Part of a small language model's weights: 1.64M parameters.
Each number is 128 + 24 x the weight over its row's rms, rounded and kept within 0 to 255. Layers, rows and columns count from 0. Numbers have three digits each. The size before them is the row's rms in percent of the matrix's.

# down: layer 6 MLP down (transposed), 64x64, rms 0.153, rows 16-46, columns 0-63
# gate: layer 6 MLP gate, 64x64, rms 0.178, rows 17-47, columns 0-63
# up: layer 6 MLP up, 64x64, rms 0.232, rows 17-47, columns 0-63
down16 152:103118162186141132147166124134158170137088097086144109100141141100088136137136103138138095170136150133107138102099100127114151163115146127124161073161151132141111124132108112135133106145127100
gate17 140:126118130115104166104142167153146128120181089108164143144106159123127125133158166115126191138141156106185152151130099135132138128130100143124117114105105137139130130102067135176111136119126135
up17 100:138137144101138113159164147109090100135115102149134089130137106132109141073104138116086054124095119097117102151127163140076136160115127116106122130134136162122122139119160163113151126132128095
down17 122:141131118150128135153104149117159136145102129119149137124119093125116117096136127145148116167097081111086081165114175132137099127130138105142176141123092137143104124087131146152129056150118151
gate18 084:138101130121109196134133168151121127158113124112154118135140130138079128188133126143136135079128107128133142101134111105116152169106145124135102131121133141182103148134160134148146107179174133
up18 088:140129116149165171097134117123101126123149194151152170109110122137108105144124108144117115132134132120131106130106157136131116163088146186111132093110128134102143154097106120161108123113064157
down18 097:108169118100106098136158142130139137138120110139099104130120134133131123060135147116096145105103138136165095124143084124173116122169134113133136145161172104156137054122137158110125127148131144
gate19 106:099162106131125139117106146109136154126119164116140130117152131137090133118133147113160144139115167123155128091108178112147131147085139113073099120111130138090123067147123111138122108074096090
up19 091:128123109103153143120130091149156107132155146135159132165145108184092081172118123099117156128139134135142110104095129123123108079144123121127096160168127102129181124111157143118149139170111148
down19 092:137129119153127137142105092167118146135105144142164148141074133121139106150088151126116124101113125162150087139111143136094090122167137142154141108142125130131118130056065167107134124149136140
gate20 096:116102137106145112092148072131131071091114085140153132166147141129159135102153083132115136147130092149113102120126120103140126135087096174120094128116162141162128163117145122141112109122154118
up20 111:130128174100107189130147105134114146167135143160157133143144129149150140129090118106105138100098118113162200130103141111132113133115127097126142166107136146118116117121070152153119111152162114
down20 104:119119112151102133183108123091151161117139169127105137120084124141132119131129145151159135131135141094086109136171138112126134120129130098084120082124130095141091105160150104132107140125057151
gate21 064:128176131086118147126116163098146149079154125113126148151085111132118103144128162151157161126123142171125122138147135133130128119121104111131148106133171161071125143103157132139177126155081147
up21 135:102128120141093131120109159139125144147121128147153146115087112158102176097162137086085127127150121126113109151135164126153162071142155135148106134114125096148104107134117132080077108107104110
down21 124:116138137111108136115112144144107113082198172150120154152088133141105117109103147130133130133111148173117118145151154138106118073116068122142114119142169160117135141125164134105161140104132138
gate22 100:110153132143153130146131151121118168132094143131176114159126132130114135173096102122120125145106155064170133157147164169119142130139165155149095154145094143102111113154115101122139174111116136
up22 073:104142104136116125109123145160139106143142099117123139074159112119058100101134153118110114105167132075124122132130075145093158128102147072117108103107109144139134108118154129124151152123150126
down22 086:117150115132154120160138125130101151146110183148138149146131092135142144158110134127134128173104124067161131145129154149171114117141121191195144152151126136082114127120123120107112138116113121
gate23 089:123163091135121091136120123073178145106123068144172142128073105112128107146137147107126163104136150136126126107108138135136115116116116192109093109133114126153130127143144116118073123136116128
up23 118:113137139110130110156137141135132108107151154141092117133132091132125157122117112126138130128094148123116153169097159152109094117098107102127135102150161125139138180118097092189150151062160115
down23 096:118165103135099133156078145113100140174140084140109146123106109117107108117156103108104107100167115143114134149135149114147095067113183154109133143126163141112106117151106136152112102103122134
gate24 119:110117094152123127146127163103152156129089141117140126143130130143122127166185148125091136135140196107136120150107155111128140146098141135118121161128133085063132095134094168121123104142099145
up24 091:114174140119099107133121102155144100108137079136116108141111141126133089138137119157153123099138131161079126075082119151098086146136114152101135153132148154114107097114154148096145171141131150
down24 082:140119123120123134135117114133125165103126170123163116140140140156106126050106128147157139137146124111189116177141114121100145145079132129136092120129118142134128183148143112188114107134140123
gate25 091:136167125165121114112128178126123115160079114139140140164113149100125162123137112157149148122116139159097113146101109183138133128144128185104144149144141128115129080118126084141111146084109097
up25 129:111123117101144080056124120152120110091108099137145068100163158095136114107169120133119143121141145122162154140119115160158116156144109122101119109124117095144139103113116120092116156106105137
down25 125:126096145148147181123141144101161164128111146117066163135134137121138138202109125100092102166160136123097140098103154138126120144128084132126147089135092134123133148105129113097122124128134133
gate26 104:124126120078158104099131130136095154143126166115145139142087149116124101199167133143124105149132156140170115118122091142125113159158139137114088142121165130141119135148091120179116127159124155
up26 103:105155161097159073135123099123079131185143110114097119133134128097162109177131124099144121155099086151135130132159136160142148128145109161129144139133143143141147152121159120141139076103122118
down26 085:149117113125128161101129125128098151146106140153135111136072141137126100136119181124120123139121177121103139124126126106087073160143119150118104080130161162152104111125099137149097157127182149
gate27 080:144120089128112103120104136119116111154112098165177115104110143102097132121126145056174155166158135158138103143119135103068156147129122149151142130143162101125138138153126129128140093156122124
up27 122:144156139118104127119167162148142106121133085098104131140131105115100130145150113139154156118161085123124121115164136122173157133186137182151132131099163136152110109141113079123131175120154129
down27 113:158119075150160148138138112150122081115146103118140108131156143123132148111168152090117147112113145136127134135099085136118153103089136117171095152088101099123142159151155133137136063134120139
gate28 113:085083138102135121128157136127106095139143133118141128101162075106100154105123148096106100135150127079145131156109164131127142166138099107103134169130140174084125138150140141135108136098125166
up28 096:168088151155080129151140141136131129137114127115068126120148121117137200124166142097176145097106113143121166147123113111147141105140121111165168129119132132135104099113107152158151102115122122
down28 093:100056132131150105132138128137128087165157131115132137143104089111089179119096164119097177114124160111147139157112147154136146124139100097117117131121125098104163111137119133101115117107104161
gate29 100:124104123114105092166135097088178154109129133093127131120131098087142152133160123158141143147113162136130131111123122076160161102105098103115110145107115155151123126156109134131111069103094107
up29 091:120112104167167181161120125103123155121144173149145133143134131145107151152107134115134145071117172133122092138172131169163113097150124122135139125108108113099068113116113138150123152121155133
down29 096:134158126180136145104100178144065118099116121146144128177059130153131137134117123102119114107110127136117095160126137147121146140154166138143123091126078098116135117133141149150129149153114142
gate30 098:119087092102099123147131101162102176139152118095147148160145143138088105159178108111078106134143137123103069106109086110152119139113148125154135144142141125116128136120168107142118143140134149
up30 092:120112139109109120149159163121138105139140127099126114175149117138132152061108154150149091144108101126115119149087146079142121150112091106104078117115126119089140092123141115159079142122120126
down30 093:163151075088123110151145108134166133142136122079140089149123126109133108072128130118162123107142129117103137121167146171144126120146143132116144136102174184137151117112128160109127117107173143
gate31 115:130120141122131064098123157111137100143154118108158123157133171132090139122114121116125130143125141126111112123083092141138114151082069148105125140092113180144127111149129127175161134100136162
up31 090:134108103116148108101113176128193135106163125120141168089105120133162112127117124152156157125138120126109095125123126113131103130124200102093148125167120147105165131116165136148111155149104129
down31 092:126108166155145125144141132156143152114094130163152103135104160141095107119102149121065191127120082118132163137125137121118133135130182143142137138163116122085142162140085141095126147128125132
gate32 069:126086134094162132125130125144125161094178102091125088151126083103123123131143149104165153061114112126149112128138105154136104134135136112147115151097128098170106132117127115147107103085097131
up32 126:179092131123146132170154123087157149111102090098143100176123114091095165148120110122122116135106116142125115086102095128117100134085106132070110125119104152141112151128103127115102122144124128
down32 114:105158131123102138129170127123105086150113143087109116105153127100134152128175109120157116158135166124147129122167120106119108164119147129107135117146067101097144087098132122166130153174151115
gate33 104:116142133111155189137104173123113137138148130121132106160106144141137132104100141150106180116132113111132171136118174108121102160144166121096134116123173084114107097124158085137098137158117115
up33 081:088111119155116120144112117145111118125198185113124109117148170115179134133109127136101112123118130119130131158108113137125082107120104082127175114127136151113147129093152155189142130113128121
down33 086:097143143123164177116133144100121120145121091132137145126100097147113112120143152170108132121143121129117172103168166119138136177130158147087123112111146078164113152148152105093094160152110130
gate34 100:109104139098093130131121096131104140145088152146100102111160094148177155141172109140128105132154135126159137141106127090127120132155128136139083119164154124085143168152143090144155114107086118
up34 084:081127167155123092133093111102111158124146112149140114139155132158136176136081158074106144132107130146096126145126091116167128129116099148139140113120149168140130136132114093156136154096161098
down34 087:117132149122097149114100131142112105145132161140082124096144124153167144127169121129101074114146146103151124137124144098116143102154126134122084115182116160154113149155140077081131144109093119
gate35 095:162177135087166124126114114117120155123128110123153109119125121126142131102096128142152159096142081140131183139185097139095157140152076106127111132141155129145157173126157128120141113135158114
up35 084:156120104124094175120102075148119130081137150148137131113135152161155135118131113180105149133093164169117144104098149121098129128128167129119101122126123119082153117143093143122154126095092105
down35 101:110132095105092127137114149139107127161121149150135151108128132112112160113085141127154144123118089126142157171169137123133166123138137166168141160149114137113161186148154162160116080094121131
gate36 092:159117105165123101100158106151101128145113169104178137149118142107128133116116150146118158129158114120148125152120148116158094060125103115098134138107116098110135141148129098097178124121110179
up36 079:133118145139105159129094136128132117133171132152123162138107134142161145179097142080129144154094118098107135149185160120124180136110118121131171129103155158140158151130122128107147145097159092
down36 091:128139145146112101094092134118109172172119144149115124100119129122138112123104169132094145128127100129114101136099138106102119102148121128097111119139209125160133134146145111092178145176152142
gate37 098:124145093117151098123129112122081135126104126150189091115142126166078169155124062112145126107163144165138157139139130106148110125085117126109126124102136147148123138143092120113132130123164152
up37 106:150082124105125172133118132140166134108166106108166106082115146150158149132142156113149144127119102180160117093134129093163125096133180128145172134112139112138104099101116143117114127125112156
down37 104:146127118137137154089105140136149124105118171150107128088172125139126127143107121105102130150166150116174132109127096119145115116105100132122112097126112113134103108085073112054162121144109100
gate38 118:165124135124061129139121159128196134102109127111140169129148117116163115187165124119148139132156130120132073128111119100142106162132151137107130148122115171093135127152150119122156116106138131
up38 077:147116142133114157161133157102179118094114167115133145155138128142141167121132120118149108125148106107174079115139141099123094130164073136131132172114136103132107125087131065146124123118149134
down38 094:162136148146087126130114117139169118132130133086114129147127146114143155163111083127180101156109132149150126139158141083150106134168136103105126128134128179121139170097149154139125169095119168
gate39 103:096151137104135080113110115097158113120164153103108097073117113144130106104113119150106130111138140147141085116085105086110101123130134121131108098132118110116156167132131156169080105154135158
up39 094:109127177119085120133188159147167093114135136105119118181140155133119123122127146116108111117116104110133110113118083142091140145102108106138132151122124178179110111112154131132176150111103138
down39 086:080109137139179116104097123138131077133174134127165091071116134109109151120103106131139137134111138158128112108130128092117112112136089134092129124128143111106171171123098134141099110171108122
gate40 061:150106136123112153114128081108162093124071116141160162152131108106108112098108155167108131108087147148126096124104115131149096125117079142148093133110152156084149129153147119114163115150140125
up40 136:149142133159134121103127093079149129181115127117128129114163088105118141148074082126116095151144097134139128094133124123157115154131143126083129127128162170101135125130108077137091132092141115
down40 134:141133119138128094109107116103150165135158126112098087129140166127140130096138123125165083175101165099128167135084127129104125159138119106118129090141098115150130160074123137151155156159151140
gate41 092:143122151130155170123158122137139129162156134134137139082120090114123147136134136090108144120079134113136103153147055122133134138135133184134121153132184140143148134111143152165116104130103083
up41 122:151104163091142121119115113125154106109148109138152085135134182138144115131127118105129133109116109121139122089130137115114160165124087142184157130149143140213146147162141117123142098149121143
down41 115:155142111152156128116157139125153072166124115114106127074141137115122093145113122135146153136131138096102120102091081123130109165168160118110114104142170125122136069131096159133131149140151110
gate42 087:147132125143107117160118091145163131113119095099155126144183119118104158162120094075102148179119122145088114097154140120137093135096132157118138152122134138143148115168130106109164138120144085
up42 095:129151106129139090104105142074115159106086165155150171102125113130157143114129143108119120129107179143126128137137127136099164126147117170138159140112116175114162119156136146152119175094143153
down42 087:118107107147126132114110140060106156133090142127138150083135132115172125112158147115130123111117165112117098158079114115124162141127143148121119100122136157127166133108160139188139169158155137
gate43 151:142194116185146103143153133109146118114116136118162115136153156142140116145109083118171177095105134116126129149184148148137127123133116197139134130129109102124135130113151119142145136089128138
up43 092:095195113178101104146133152142140133115094122123134119135097118114157108144109127115138173107157154104122106123156134184141101149119081130140134108111139117127117120109075095112145127087122103
down43 091:114097112139153137115129145091145150112092172101151149143146119131106118145113118168138118135162099125142121167116117105133158141092134143133106131155109051146159178075117139145149131145134147
gate44 097:101117124116084138112118133146114137145109140131169152109127150141158127148166153130082123146147176113187134183095083119105150115120124155108132115098097117134147153130097175122103098123124120
up44 090:152139104093165171158123117114149112112119128125122108144154110117098102123165123120066096117110092147099122117163090117131137103149070150131128109139088107173141151140162146128126125110137158
down44 093:135120129129146124174127089133123111148161097111123108137114122133118125136145101128147146136174122108088088151100118122155135114148125168179146100159194135108141110106173105180141157133121128
gate45 107:138103104106096099080144142130098157108077072103163136150124111130109126133122133126106125118141137137165147125135140133136158138117092059123094157139185124107105105124103103156124129138126144
up45 091:155109130140088088128107157107161157103075120120148134115161108132178156156164103123148120137162154123137111143082166109126172120142105124152123156149122143085149135123149105143155098120109127
down45 088:157092113158150129086136127144136174127103110119136142152120103116101148089140104123138114124167126128146145118102140120123183102110098114156136152139162151077138051102151124101122144133127125
gate46 070:158150100148132137119119099101149138138158095140128118113121102096084168134057134154139179119133149138113105145099134108153108115124095108121095089130167119139121146127157100143100108139083120
up46 117:068108119174119140119150106153128150144151110083150138144139157127081090124109136127144152119124148105118114115102114117115100138079128171140132089120154115186154103109118121137140155094125105
down46 112:164114118125123164098119128103127162148120138133082126097171145099139126079133123120157088128145147156177134112112141148160122119181141106097150126124065093133125114115166144116109116107128120
gate47 129:139102089133104108152147102110192106076126117143171128137121123129125111112125145139132146150110162115128110163106179143076107135125157157128112126146131109081141134083146147112137125146088105
up47 121:105164148153127106081130164100116134175102121111114095150118126141156147147123121144149139160135106118131117145176163157128141114126156211110120140145109157132125139093104133120131124089143160